From a checkpoint of a small transformer trained on Wikipedia: width 64, biases.
Each number is 500 + 40 x the weight over the matrix's rms, rounded and kept within 0 to 999. Layers, rows and columns count from 0. Numbers have three digits each.

# up: layer 3 MLP up, 256x64, rms 0.232, rows 97-143, columns 0-63
# down: layer 3 MLP down (transposed), 256x64, rms 0.204, rows 97-142, columns 0-63
up97:475495486499555412462467480502545469456460508470502541492475438550537541513500523502529488511452462479497484498471493607484505512463467494493510492454477538466485506393520489555524512517479505
down97:567524560533472567505495484524531502507531554514480533481503552499569501537491557536549498561488494452544492471528464519562544497519547471525482410479572466511485467420475481488502480543456479
up98:496486434525455571455476522521424534493504497474477508480487471422543410548623599528511495507491511497420502564404464491555510539478518479572590484482445463438522491567440497541526459472524469
down98:469544575641487534466496497522490481540489475486436490430467511578528584491514536432401496484543535516488442497439523503489590511442500551529555536466564495505525462509450441488463418524476525
up99:494449499483537484591477475508440568520478385441482523479515511478476535529579507478489513574511450460491514431557513537518429513451474507510465482563512501545547535552553451444502474579496501
down99:479524551507555499535521441428519484521505556497480438514470395418549504484531559485498523519448537487481461541519528544496469508538487508551469528503498496525550426590558441500543516558469539
up100:521496520557494470497524524463519476475552501467578458439510494450479467522525532450472529561494519503468511501512438464522487488503583481510495525529467456477506520492500495458516479581473475
down100:425521512525527503518524517465518502494452507457482462530389477477469460521528516476423568488587484454495500460509544557499480481538478524523511570508495412479533425528438507515487422550537524
up101:552412557526531388509531449531501541564537448554512558518551468486470495529438436540512475500561534488559522542539500467602530430462426548393491496591516475486443458558545518428478523454447462
down101:468541553509495535426526568528496540535490411512525524524543516565546539589571562468453505436479554535510397518513527490470493508567569470528429496488466510504492412564485496505432612516500562
up102:533522492480473532515519510548462527454448440524531485491487448516476470451459505512481584475511584525540575510565495465511440527487508510477572515503539493460527493490465535490517496548524518
down102:542550433545436483473470528470458557547508508495480537464530496495526548490484467493567488485515530437539495445500545521551528535484560481525513551446483483477480510498412502510492572476493491
up103:529397564557469469470513510529556464538570436456547579414472460569533473543564456580422494574496504454438514481479481404605586504473466520499464554488460528452394508477443579489466554534461573
down103:528531480468507571551552530488514428546577518535464487391474560544573375451522498523533513448446522524551556423476512487464505524561571495556447491484528531613393379424504510445524531506548444
up104:419491497512455502553509535542563469445440452494521480549527434558539422420609518509440481562504515564447450447462508504524431489459505534519442487543473479496588481445478511507445503516505485
down104:520506479530449506471555573525560483470476470517562499512540446606471512557554416483515450579522517510410569547413506492490456471516551451533499527553477512503542483527498509434493514420496480
up105:519487445577560504488459437476473461510495551506498517515502482515515486512446494492509496451463407517472490484473495521464570569464546471480485443479503547509502505521558543513471540495501502
down105:453510470491480565475491542506506495475569497489473488513515477492474523495559555502490532519405533554444426510528506520531433519514494552515487441534460507537517554566506490512502466508516506
up106:438486536514436515473565480500534486449528481490495440492458488455520487415548508499507536448501488524453508450535460542491480489538500519472543537465506489581500477482511520499413496451561424
down106:443562481507513518447509556415510499484508408488530455477561525484512482482557463554502501514530530512515579570473538457523486486553485499508472542483484443559526523503516525542460539496574577
up107:515478561561455579531550455555484480502440542537469523413572476486534613501409498462497495445418558466426475490441536418492515547454501532495496500470498534434545493461555427443497507508536470
down107:416527528544545497472494488552539500500428573574510361489479535548527573501511460508501488486515550512517492523494393576524535539476481468500443506490580432494561533468571438561520529497541475
up108:490482473451511527475442447537473504505466500508548510540468503511468536518516506459531571484533467546491508525441497479483506526452517487498518517465527560490510500502520526510455525415532503
down108:499504468550551507506492492500531464539577513468519515519503460476502431506522477491489493485494485491515525501520518500486498477500486451516470528519530450519526482473520464494554488555526487
up109:495561436475501549482573501552440509515462523492569489491486444487477505436535512476559540488563453506521492500574527439469476479442516581480510543501488568516502528492554539484494496491490512
down109:549601413536471480543567547478569474521477518478513540468470426510461459545499442504497515448504492547539449469579491472491537410497563514458440491448500517481494513498467519478455504462546504
up110:495492532527508559498504481502506463507474509504438549473493496465501508555460421580555500514477511507509569490557537535531432537437538524499432461557474457476596544404491542502494490493487494
down110:533560544528446460506573472452546500487554474515456496499452459466498549580462456497501517573508515501508528513486484488457512490465517474469448513453453531533466534439439518438526489445523559
up111:474551542585547528559498463505455516520570485529479508537481507438488493427457506522507518440507521475547478515476528480517503513528487495515520448485577500466490536518440435431506571473467481
down111:539483469475465548502470489476501496390527507500518551552454436467518547563516515490537432489501566479495508460563467542494453536496585542490518487517469468474470534467456496485476518503478468
up112:507488483479527450484481482507479503555428468511533457548426548510545519498499511459507512540454477495460572498438472491543502453528545465533566489496491465493490446472519488487514531505516438
down112:506525484554523470440459499514529484538443480496477485518502501552539522528490515446496545460507463515494466475486524506481496507408547536521506449445454470560508521514532499430450530460535495
up113:502468483486523456473486437605495451523509464492504470516475514485505527565513500466460516446500522540499492457470461496576493491479568513476494477542477509503469554518536548500476460488505500
down113:489512499442533534534493506512525501526549534566462533497488554502427483491474565500487549514511570484513475492492461456530422459540463542430510480459512466480476463393496498511526552508531463
up114:538536494451465490440471451482546455483490449560473570453551499505521509505533427528569486509509448500411480511533512522446487478521492511547498494491497561485515454518480509528497497531532500
down114:503533475488490481487516433493529494518506502550548520508507518508547529482506493537576537494528451502446536496544492534461568548501542499497473499440445546486445438463492484458531485524519457
up115:523457464508477506506544488507480523454502524495539515585519460508534532508471511454531550551424539544468510439485474471560441539473459513450467470479514485492502500500474509474429443579547528
down115:484472480550487489504561550514489400466554519549490460535552475462507432549563514455489476569456550530539482452530511542471475538517511571493427474465540474446469483526486441477506476506491548
up116:476401535499475560415439569541450516480471489563539521426567407496462564467475481503514533454555507453482534384521498479456480492414463536482553401501451431536510511463515563546494551453571600
down116:534474620506552456421514563510504542548475597509538526535477488539436552478549479460533445520488428397492421456580541460500401541436555509554499496422480434488527510509547468502504541470447584
up117:472455513498507484496482492515480517491537485525514514478556478462447485501492506495428503414495508498527537481514500483517531489528504500475511438513451541513539516503445524526459515413501509
down117:497514521479490533513551496497469537522535481487534503532551472508544516539499540489480538509581507423480514493460541490475464502487511443483510499496468545471482510465419464551471519421464537
up118:510513512455495449485508470546467466485474440528541461529476511489578509502502520470490546526443513478494497539527535516477483423453450479495555466498500486495535523432538551598487513552478479
down118:470469548503490439429521507529494489590474483566527425499459505481589542532508490515497495531496475470503481516519573532482463446551530470567539437484477517467514511489520523539553540507507475
up119:465445513443469528512499526505473545564504506524523427468478508491449444462555534555504513543497417518497499463431529497510511581472460584514421441458490493451548501490489518502514532433527458
down119:465559524507594508521487468492457476440538555503455517495516556472472585466498482450447473477512479443428537508505537581467469539484524515504457581487499449478523518454421508488492468494508441
up120:462443512550494561538492542526456487494573503514502407515534447463523446470488466472505497536501453502464537438463549504489475483477468460512513481440497546482514494469565588516552449504543451
down120:467415497502506498500521534564553489486483462511493458514557504510563476498491533550502553513602504495482550484491545514503505431514524486513545453508443412486446538481479488511546518535561422
up121:427499489461540512457512534510512501577537489564442479517509533504450500542496428469532460505541510465490495488487518533521462504487574435489435506563494591381540526517521505491580508499448481
down121:530512506478517440452556522480511503539535554484447481473558430513515549518492504489533492551450474438438526514548500485499439533504516493562499510478495536537485545482444483470495490453469539
up122:451467527486526459561539503501512509432502538538546529483542520453504483490598471440532479493525511545523539488504506486556479541459438565438546504566510469495450473448531509502463524456441538
down122:492504528538449461496520494500542466405431486491537446474502535483507484571570402468489460467502552539503506501524491529464468516541509532450578491497498473520469551446468508447449523503499510
up123:517491533521513518536531485538518515501509506526520504511518506503534533497551537536509533519526478511522551545483544538542519500532504513539532553520485504501492560542510524502500521462498519
down123:477462505534493489482487503492496518467497517518526520534525494513533492454503501480501547511497518470536495466534535492497512483519499466483496514505518496518504495478476473530466476492501499
up124:533411493517512481447496488503460497530424534477515553529562574460475523534473449499488523471519493523556480447475536522525497515497505532471559511558514525486534502489510503510435565387421531
down124:509485526547462524475484567543516510477472568521504510471482539500548472507478561477502436466472553528491558475482555536453472460518449510545575539538485494519485546549477416530482502527501487
up125:507486487454540496587482503553507595483459570471500522488592494540496478469527492535512358440511394501485605410462457533536508470481499514499526498532499531465491478473505472473546490546557572
down125:572429510547564509487517438570545522567510513486506434563534499431587460482478471548504442500572512532524486463512400457552466529527537456563500553538525538466568473449484487466445481528599598
up126:517495467404490481406569512530467530541505545441478456528581452441519482570490590539489490374538518501439513520563505512432523482564539471458476474545498526499500560487475501453542530495525611
down126:464519481583527515426522477474493437381460514502541480503487482499508449414481500519531544420546451531526474550520481538434439488493569487492554576505537491466540510487495498491480560464498487
up127:539505529545472523467553454533502512457487479535513449521501521452580489468439554489471498533519431519381469435503502473424459477500476520475472502492527563532553516494528524564511564554487514
down127:569459526456514502519511483524465485541509449487479524472426429498556529541463496502505498536471588517487522551476538527473485504506488482558448554493540454515587509468576577554544563561498493
up128:535512527490484529507510503500409582393481398509558569486487548475466512442494446489493460430486491560485529494462499465541451493469507546490505532560492569505560496485494520529496445417490490
down128:546585515503522526523480479497531480514545541502526561531444528462482468550510433532485582482515479494484498533454498555492510535526478447510449503485497495487535475508521477509516525534526471
up129:444487516526513510477496440535423499541487492529521493597478499468514551562505512430510501435499499552520520439535415543536512558511435508541446484516574504525532492411480490578492510523469454
down129:502493475477449538527543562450395540572491532539484492538530467503496467451498470452493480480481522474557462478587459578481472492544521511536530527525488473486477436550425539551467489564480516
up130:521500526590483459571417419543533503495472512437513491538457471429487486471548545544468537526417457430531568521511501506479551553487454492515456508493478522603541507446458539476459486597556460
down130:481531511531497503436495521435563516536483519442479426525570541532534424629493496572485572551487463406459454498556485489544473548434499548527501508525480452496454546475554546543512469487541443
up131:551449510459475490552528457436468485481535517471499472494420468520513507475511522548486555507437464498477522438430473534573534526487440540483547544525523532430497513511529476516540449447494480
down131:612457545465494468428531451479569497455467542446462476440461515520496518514496501528474514448516503529479467462507491472518458505509485571478492556432468511539549550559475484495519441443460539
up132:571462511549488467479548520506498537473480503415506514472515437434500479461425492505512479505554479474469437481495454491509448527494549468433532489477490545451448559531488524499519506485508553
down132:482544412491560535547550513451508509522530536526411527519490537438477542427533487557448518499502495479485493533500468501510453520501496517523430467533476470493510465466478516487487530567499511
up133:519474453476439486533461537511455502489518499546484487523495589536498494489535469546458427459457510535506538491454506549637496622509420485491468517450492538473546496491490525460503473495488465
down133:483524559613532445468490419486543519523546488517490554496513452483474528506486471433529546525562486467582486452559474505439484492498546451449463519434565485522467490497492507576541561500484562
up134:589516491476449488535499555560451539483524532599526412523506489522528492425508521490424523522518445562472507514475458441486505562520520482446424434501604515507491447382498533445475491454505543
down134:584521492551475475467526583503504520559525499523401450463429524512536544549494470495471518527498478483440513524486417462476541490426543487542500538547455478474456529472464448443548476511479500
up135:538504483527394491476554442488462498438547519528500464503451469435516488446497515528599457522512543484512449502520518564490498539560455471486455596526527437546489459472450466589561481490465524
down135:515483520495461497478503486446435514540490542532524442542486450472534471435463535497548483538526510523497493492509500606462487522537557626489412570504560513517524481447497486550516507369481458
up136:543449563454506505471478494566505474510499454585534479466536475522518553472399529500535421493495518549481480372489507466491489541435445507468506467493526607504470489486510416454457534480571559
down136:443528509451426513458432472486500481533458547544526461466488449539595633518499553439486444494535466502550474486521489525578504433466512445501467504519536442502489515524486436525444519543532491
up137:500515537456491494476499511519471503545461521526485551462548485495487564548517555506533547488471556485462533546497474444546531494423428590475578539443459531481591497416571524486484461476502512
down137:495489544560603492527498491554511550487511575501472568491499553488491618453473561488512525487532521497533459552447487480491459487524429540490492501535455536473502518449525483491497522544468504
up138:485493573533496569483515511546450547478468516445467531559522470590517518523466506527465478504558502477447537512556442516514537523544422466535414490511550482452580554497542460443460412572463433
down138:526395488477493500537478408474507446486455463468457476499554466604483515499483503527458465493551574474502492499486516487438495486490468435516512541523475422512586542541494493521461445510543569
up139:514453443490514506539596441475398501522537492470475568442587439536561530524506510461449465513531523443454477518441548544487500513603403469494527486499553493479537594454542405528539484504450521
down139:471391441510476437489481505476478534585485389488552513493417484588508446553490462510552498588507484508465463483452525472531525472517428549497524475521497458567543530469583499557535512558484527
up140:596470584463427498466595608526516476435437392499522478472528465474522476562492503457535498563572501507463530476417523601520476494538487521515554498594514489431587469470530590480540471538551494
down140:485501472478489528493532530486502442425469475531603434456542455460530436518498438550542490473532506506525499470576527469540509436538550525512566467559465467526525498472517531560592498538495469
up141:416464495539456484465521484529516560529583545567511436521499503442511409408569464588443496495467416512443532457450529473578445565569499505518452413580630430475505418413448500493492474553512434
down141:428587556504576499396404514517551602536557464480475519499391520501468528449600544554489432500530519429516488512505551440504449479438447474560489599501487437464445472535487439425406542509559439
up142:511510499502441529515509516471523485462487489472490509494506498477516557526591518497510457548450503456494497528501530491485445469520494508542445534513460467487458472480456492479488486539502495
down142:480478475447494502447511502533449446457493521515510524532519514482468545522559491423535514551461497529493514501541510491441453477437551504556471568552479535452475538529490531393581458543536473
up143:530522542502545506469470485488552520565481532536455524435553525485514515470515522488492501522510520484536493479502496528491498538525521571489531479450505502547588422447501457533449507518460516